From a checkpoint of a small transformer trained on Wikipedia: rotary positions, no biases in attention or MLP.
Each number is 128 + 32 x the weight over the matrix's rms, rounded and kept within 0 to 255. Layers, rows and columns count from 0. Numbers have three digits each.

# down: layer 10 MLP down (transposed), 512x128, rms 0.123, rows 264-288, columns 0-127
# up: layer 10 MLP up, 512x128, rms 0.131, rows 265-288, columns 0-127
down264:120183157122150114208077096158070106157101102142117091126147140146104108123106140085075103125158171081181117105147082112124160133163206122126201112162110187064115121134132082110138132115169154099162094141117193115082207146130052084165142130115111090059137197121084067180085140130103139073118101106139131110145067148142162143118115111143127096187077187166081132126148122109153151091158
up265:113137061099144191173130188077144143147124168089109089128084121108148167124137174116144191055180100075113198181159121116098140133126103093123129072112132117099111077122107175156126114167085121084127149139186074116117155114051095132136133169098097124097118105133153091108071113094133167180102106130113107098192177109084153128152091163109088154163129195076148150121099121150119118111142
down265:104169092156090126128093167152109132053129096119128130094119154149122196126089186173125136095126131155103132143155128174156103117110130120126090151133122117080141117112146126146131092111170155144092175093168107104111163154146151159070124131145160116105145148077124092079173119128178198049157183137161173143179116094085152105120048145186114082136103098186116176149128073066153139119122
up266:119114096110137139129136046088181148114174157116124100114151161090116117133112081134129096172076070131135132108081098097133147171196126115154103163124170111066149100152145133158112112157127175191101147151146129118135150146063152126157177181145142132115198085120127151177147133149154105198134137097137093125119152134074120176141119165137144118101134101168154148150130125194090120082104
down266:109135144133096121161050163150089137169141118109161134165088092158190096093125083081158126097144121107107091158160139141160106095098109160079106101117098033117103116120099138112146145088126148089177188104130126130121109106112091158069104107137175162081118163171127103130102140122061171051099100190124142106118139116111115101100120101152127102155132100115135108167131138113140121111135
up267:180160163094136178134087136124170129136132107129109053155112068102094077098153146161174093123118129178108174142153149139114113117061101175126120164108124182135118094145118074145137090127121128117078151116135121093093127097109127144111146088166166127116094123101121132111122135115147176099123164124130108140162115117153123167122111119133125185087164101083079090185143127139166062093115
down267:158125118126139093146113086125129108118101171157109151138114140178155128071130161130113136150100174154138099104105134121115197172140126113120114084078111117128138129135151106145060129072132130085065116160032129100187136118109125139177071154115160201171099225162148094152091174119088153151136106127105109070148107124107093100145153118169133178107138071114152128105109155164109132130125
up268:164171186076101109193168106136141128174097126061169096151083105125134118118080173148122159139170122077082118154105051170110125115099130138152171097104170151128101094160158093171040185177137125086148146134105172153163135157145128163092200100127094139142141080067071126160174118099141093182175135141151125104156212155093159103085103121158101117197169156080158155110140162141067162114137
down268:129162183133063186158152128131093120149156121159066111138157122171159070094088186139128165187106054141134123084124078141144193117071127165121160125206160193119111153124162141097080102117127144113139143172099123175132109119173144157119146134120083096142154201139112110109147128111117093130064113069111109159106158127141106123138161218137171097124109145169092139111048128143108146120162
up269:159120135124142104108116144172126097080142123132089158130133111087102043132146126106137106106099071140087097142161103147125139083110065137088119154112155126191154155146132119112095196103136090047092085087087106188144076112086128156109083099124124150095150107113132110129169143109160176133126081166111133159143118164160126145094158074106151143159094065128092131175126091123099135136112
down269:152189127068143148120141093115126162141044128149123107134102122117128108076123100137207123113154152089083129136107163115020120067154121096121087101117118104046099088101150107085124099096101145140108211123141102071103113150125104093153121128104101136150097142145080121147142067114127104143151119145101110181143092092135058127130145123124144162133100128191122123070132178110131108168114
up270:134153114061090131091139080136105109115119116072146096144149102182115105146134152118091108106144116112086140151138117094154117148100163173154147111149102049168119097147118126141072193158168122129148170125181138149048196094073088149033156127139107119066108164105147151124151146125169116137128170119132142114114158142152103161144169122167101142125124147152173130092117138163142064140086
down270:122117177181130137084089141140187126086135125113112064152178164128106136156026158135088200094163158124113135128109044031072128136143131117122175122159162158206135152116141115160168123140109164108135140129116165086085167140125162060119165097050138144103145148097126095133129129127115078151142068150169160201134140139102148144103176116113116127107106147166173097137127159094103121127143
up271:086155095139111136132065156137123123135121111106161138152129113131169141127190116093122122088163113160101107111198138094090094146082175176162057158112120133128083097095152109137153162163152108132122162180112147137132133187092143135121100127102090106134130060097113060141167148169159147130105135089145138092075064147118078159143140126066149143112116108129088128136166114112150100122094
down271:118167126142100124083053147184138146151110100160151076089098130119144102116145044172114068147124114152109175132133136136092182103109144177117204165116147064094120198144098134120152158109118162142132167103126159164103123062117112156115142141132068150208080143116143147118136116092090060154140102169117152122099103137194128122137158156099141139109109153143127156095145129133130136116172
up272:103170098087136134147198125126121162122075112172108164152159149096067147189088144055103145178079154169101142122156128038183196114102149120087177050134147145133149135105113218222105143105111144124188155169138113151207179087077156176058170076177141120171109180144132124104168132085137109137103113176115179122153132094136175149125123162094123153132211106154140168138165164103169095177168
down272:139082151172102129122094095127131055171181099103064085075130115131127139065170139121138162099159099154083164127219100164072134084104163078117106138134059112121075120173142109131070103174162206069190165120128112116152163144123131150174146096065139165128177166121105140163108143182162105077165136146159122175133133119162085111139093143147106137152107094111077118097123131140130136063098
up273:092137138160096138141131101088132125122106144212102177101134151193072140112111133146121090153052127099118107178082095103136075113149099171146109127114083151110131117155182142118182176153170160144128061165110110207111155160109139168061145128126164158198135090080163181107129148118067174151150149092186096135133179121108133155148158133100109120146083130115147087170126142161073135140166
down273:096182135066152139145113135149072118161126104095062101100110083142156137162127088144101128142152093100143136114171104146148191168092149183111110168141133104151122114078086183079150069180161140190113136171191148106111097124127122104052185108102122187128083148130110126089098117114149142058100105133120104120049147141152118121099081093159068156183133113078079112114178150098131172128134
up274:129135090138165094098132124112174138180118108140130129174103085111217188157071170176171187161120089140101108129109116101088134131133095106167127166114190093158133140118113073182169099136144079123145114138195096130060113091071105134183218162103113197148125066101064142159162151148155150123169176160123113177188133142143150055092164147124102149093076110108111102122144149097119148121153
down274:112153157160138152077156164138182133169158122144174113137136084073126154063156181147157159154107082118106123069086133088109125175107103077157171155133121139131147083147126133054074051130128138064151160109178164064095040153076108149203171106098133132172116102146136188117190067129128195132111128113093121123125123102105135202115172103116167163127119137176116079116100138061092120119149
up275:105135215152164090117106134118107168111166145096161107094184128171114087191130148135147173100139154136152094115147128146101164113082133174177143133121144104107129131090097135099149080117158127145111123097111066064154143127142086107124136131180132152131131137150106068147126191115108136103114113110131159089138183095102121152137133133129172174135143116111149122098119100090123124119174
down275:123177114115091149124133085073128075153094123187154150148155152137138189049164066136161122176162119114121149098107103200082107129080145112100102128111128122159086138164132139134130117128202152102116157166138183167104084165161113096145158110139156159129120107071163096107083122098154077101147142087149140150127106145189141139079058185103135086131058146116124130095110151136168115137130
up276:077166136132112077120164131113127091124122090127148127158148197115102108102115120100140074165104136155098149128066125080120204129213149180154144125133089177059159139058112151131157155139098158132151137098150169161138115149137099116100082108124092097100144103188107135143144154100142040117109110101116078144135111130106110138101174072086121095145114097076189108129131115096158176147159
down276:122130160139129165117120124145148136106130131073154212089116062124139151080141087159079126143141149134126182166117143108134142127124100094162128130159186116151165134161082140166087113162172150147149133093183133184112064056161161155081119125143124158141134129100176113143101147181113107116122116128124108165112184142144117185127153156177057195095101140146167158155076168100156128139123
up277:111096094176111107173047122136138116087121136135138098146153162120173176151139162139132123097101171144109185115113184122135158117133105101130106142137113166131119106139104125170140129119097163101152149170186061165135063122142107141160107108139121168131090154216161089126127117133133159100119074114174134184140120113120153125114180144110121125150092103083117104141158118169082075158161
down277:148102132159210130144161122163158096141139109141142089111104114167099117144073105134154108124181132115118164158116127122173107139153140182124041100110127101139128088153099123181108085108197087125134159147165088163154116138115087162089143123130157140074068164162127092108136156117170088213200194120154120124178154138169091125125100105118117090138135117126108152159123088126119139168097
up278:119155114107136136174120114133124114144122124087180157119138136139170123130160163090107117063132117099153127120104123233102152172130101138094110142209150157164116126139086083070166073058094082079131142131188103160146115169109115130162141145103147144147198138083156164088134091186120125134105125171178099212163156119218102102169079136159183162116166082129090139114101124091164158058167
down278:115146117104105176207104076137085097108117108169059160118078144183114090118125158141127178062139105112101136064129096180130135091114083149097126113063138144126136123119144109113129153121123110080120100103174147164121149196166127159153167134106092180167147112148138151051104112095137142181085093156117104147144106128135144131077071089153161115116115158141144208174111142140141174094091
up279:133148074123162118125162167112123134138128141075063101169075177182134176095121144158133132144140083189164120133169091112159128156139103187134115179140158120129151106110116147171138119091185113151088144112151145140107137108144154158108169079085222165104133171116122103149169061134142170145091123110133096129085195126107126153117147079162169130124089145125121116182104109137101141100045
down279:145160155123086130074110120133074158119104184150091174138145162196172067106157205159074155122164124150141151103145104095168136085146138082132122107128151164159125155137107120150125144147192149151126115209072113176101195158101056102091076185186164137114138128161138171111118155159162146087123165162184145085179133135147134140094115165134125133115183100141140115103120122097106162162127
up280:169075104154124130117067145123149154162141124122117175142138155128129108174058203109163099126133127124129096125158175083119202117120113163165171107135169125164146127100086105108107121156110153134088157106077113101205152087130079094203141078103059106173091113110127148158164112048202129175131100070192094095110130127145093101110116085157162107116108127176067117132119161097176097111116
down280:110089115102097136086110099093115101119103204156045123133081131149138137116166024170192199164111170115102150153104119181179175145130117060159086147106138104139103191129098112106133111099110098082163161069111168130163116108100129102162103124124154147128119106140115119108102128137121145082100118140172130091130097114134129140157124125141120153176132158075165160074048101098167065118142
up281:097156151119091117162119108082129102120094204095124121197133096105084169033163145129160104060075116163084096156149097039192143133133109085113123097166127173104129164081103082148161178176170127115152084192076227179127142120165150146194149114114143139173149175093186103127082106115156160145144127157107116090132098137050150097074193129141151119129132141121063110119133095099103069144160
down281:163188134153149076136096156160173199124111195179109061101146155146079112121066115109175114151093128137066149161145155076190101112140115094145161073136160181133079099169128108158151193100038158122109097121100117140153106097152095174098088083104084065137110114154064078101068121124113196182185109145092116084103189120119141173084111157094227108151119112161089130093119154133099098130145
up282:130116113085176090155177111184150098124148146101105140143143130123167108106109073080118143178155128126148134069130132174144151135188086123177120069141136124146146145163149174127155154081132093152124135057086168084163090130140099135093146126128120141116143097098150117095135113087125178124109136121100141184186100113191121135112161105132115145069103131142100129120104182131111079087170
down282:142103157138176183159103123097063138130112116076156112092129133149084153115159129160124114151125123122105061169110136119116158091150145165104106120106175104145140090126162060057170141103132142130079169154116101081083101153115175121105139137137151157104121099161147118101106082151134131125099159134103170097112084164107146128155120119106086166128064136095151115166117122076149100151104
up283:154109153082133183125143102108187120154177200151097102173107149150141094114112103118059162129193125103131092100119159138096165133152173217100166107103108094105156152139134122104105137088099129196127058096149088145098135125122145141157163184092115152148150138084153189104147162104187130106132080112086112108112161136138074141072137147158151097150160085116151113122122149176113129104140
down283:093090074183091115100163145071111130103112155122122080147107138117124153208133063110111038120081124131091111126152142118181139131140059140113083136113099139069111102126102169116164136145098069124147155097118106150162180094096171127052084110109130166147095157162141088133156150104129119154128132152133122182110160089065154104081171130155184107061115123136104121149145139134151153159103
up284:114066154146146097120154146109163089150172115133123075136098144117128153091095142104143087091110115116154138086143152093168116116100118069130135154110175103063096133127172126133150099134090170109124132141179120099136124133164093101091134193164144094176131180142110121082095175166168111134105137164167162127118161106116130090063065075159105091085132088183106097118162174143119106098168
down284:119207109111103154119093135184103098128138056140119119065089119145132150123162178126125121172119100093126109104129103163135068139136102137150215125144114120173119160087156126083094167161090146084114122133104142137172081127149137115152104105196114162102099136206161135142196117131093126143100144171129121152145148180076152118144158145154166105116103142136145111114162112093111176163169
up285:133095125097094101118058058104088134127106193144107180206098084098129115108096155123117125090149119112118103070147184094112116118121110195112163146172112161110139146153107175107113135194155129133135104093133109120129124119146176115160139089160082131111098091094174118161135161141097152176094140131112128156139133145101152114146205130120152105114115060095170144077153151116176135126099
down285:108121128087084133178137093129085074064196091143151088107148104114191089066157123158128043157165118140178171091153158137192133124131170092101148145151144120134156130104101118153158115145123196143185157109160154120135094154098067135103157147112119126127158213124155111097096147132139167126170149164105183123164096143098174115132135105083097108104110100116117138122118112099140137158166
up286:149115189101160141093193128140120080135090146099115157129108163088185129078130174140142115135116161148108119132136171029139133096132129117104136124217108092119016134070176139154200131146109158084149171057155135129112093109113121139099092064093118124125171114189127139125098114067102133122114150122143048103144091130148111168119100164021070123108145082125127104130093099106114116200191
down286:084132109108103151122093154163131101131208080066097124110119110149111158116147130157133130173147144099092128039131129131014172071145116207169162080102134146075125128145163091132098191109136140106102145143123120099108090143097114124130137117101108058115125136153146102132092100060164063170159152081170146161111121144159093133064162095145152158076111157081140120140092178164155147124051
up287:074116176119147084144216159137112123100130153108086175174124094178109120122100127138096117170095098099108118140139142076197135138087098105163102176082137108098099149183049077176137158139153138107143087116151196122092088132132101152126131148099163177124073126180148116170135110168155148166095107057141129098120127135150081110124079170085166079182061103124078099070092121142137084151098
down287:177125161197120143121142157088141146085138151065097184129140135116106181145091175127137104144134120136171106143108103153157043142106125178087164111108144135175132120110114198117161209151132106178103067152115100126189145154103162146151095128133093155124170102131154132168119139090085111088105086108092152103060159101158121115177100182120166118161093138142094096125159071163198137165132
up288:111227123095197123093131118137106103117063098101127083142116169115176154098066134147132148145076157089114147108135044126101173103148108148127125120146120166170134169096145139111113085161123105168133144148153085089149103152114101074139123041134111132182152068088138114176080195146109197100102098153169220135188144177138188166139128120152182146079173124103098135166098116089172100115180
down288:124148160112124147109114135130156143139123124059134149122069098140229117117057133199072120098105152049142136114159131086100127105175102094130146116119133183110162156106167096148118141164145118216071070052138118164108150157119131121148075101211160111125110118126085127145034089120132131081159107144105094109145128138111119104124145170095087177184100145102145154138167085136158142179091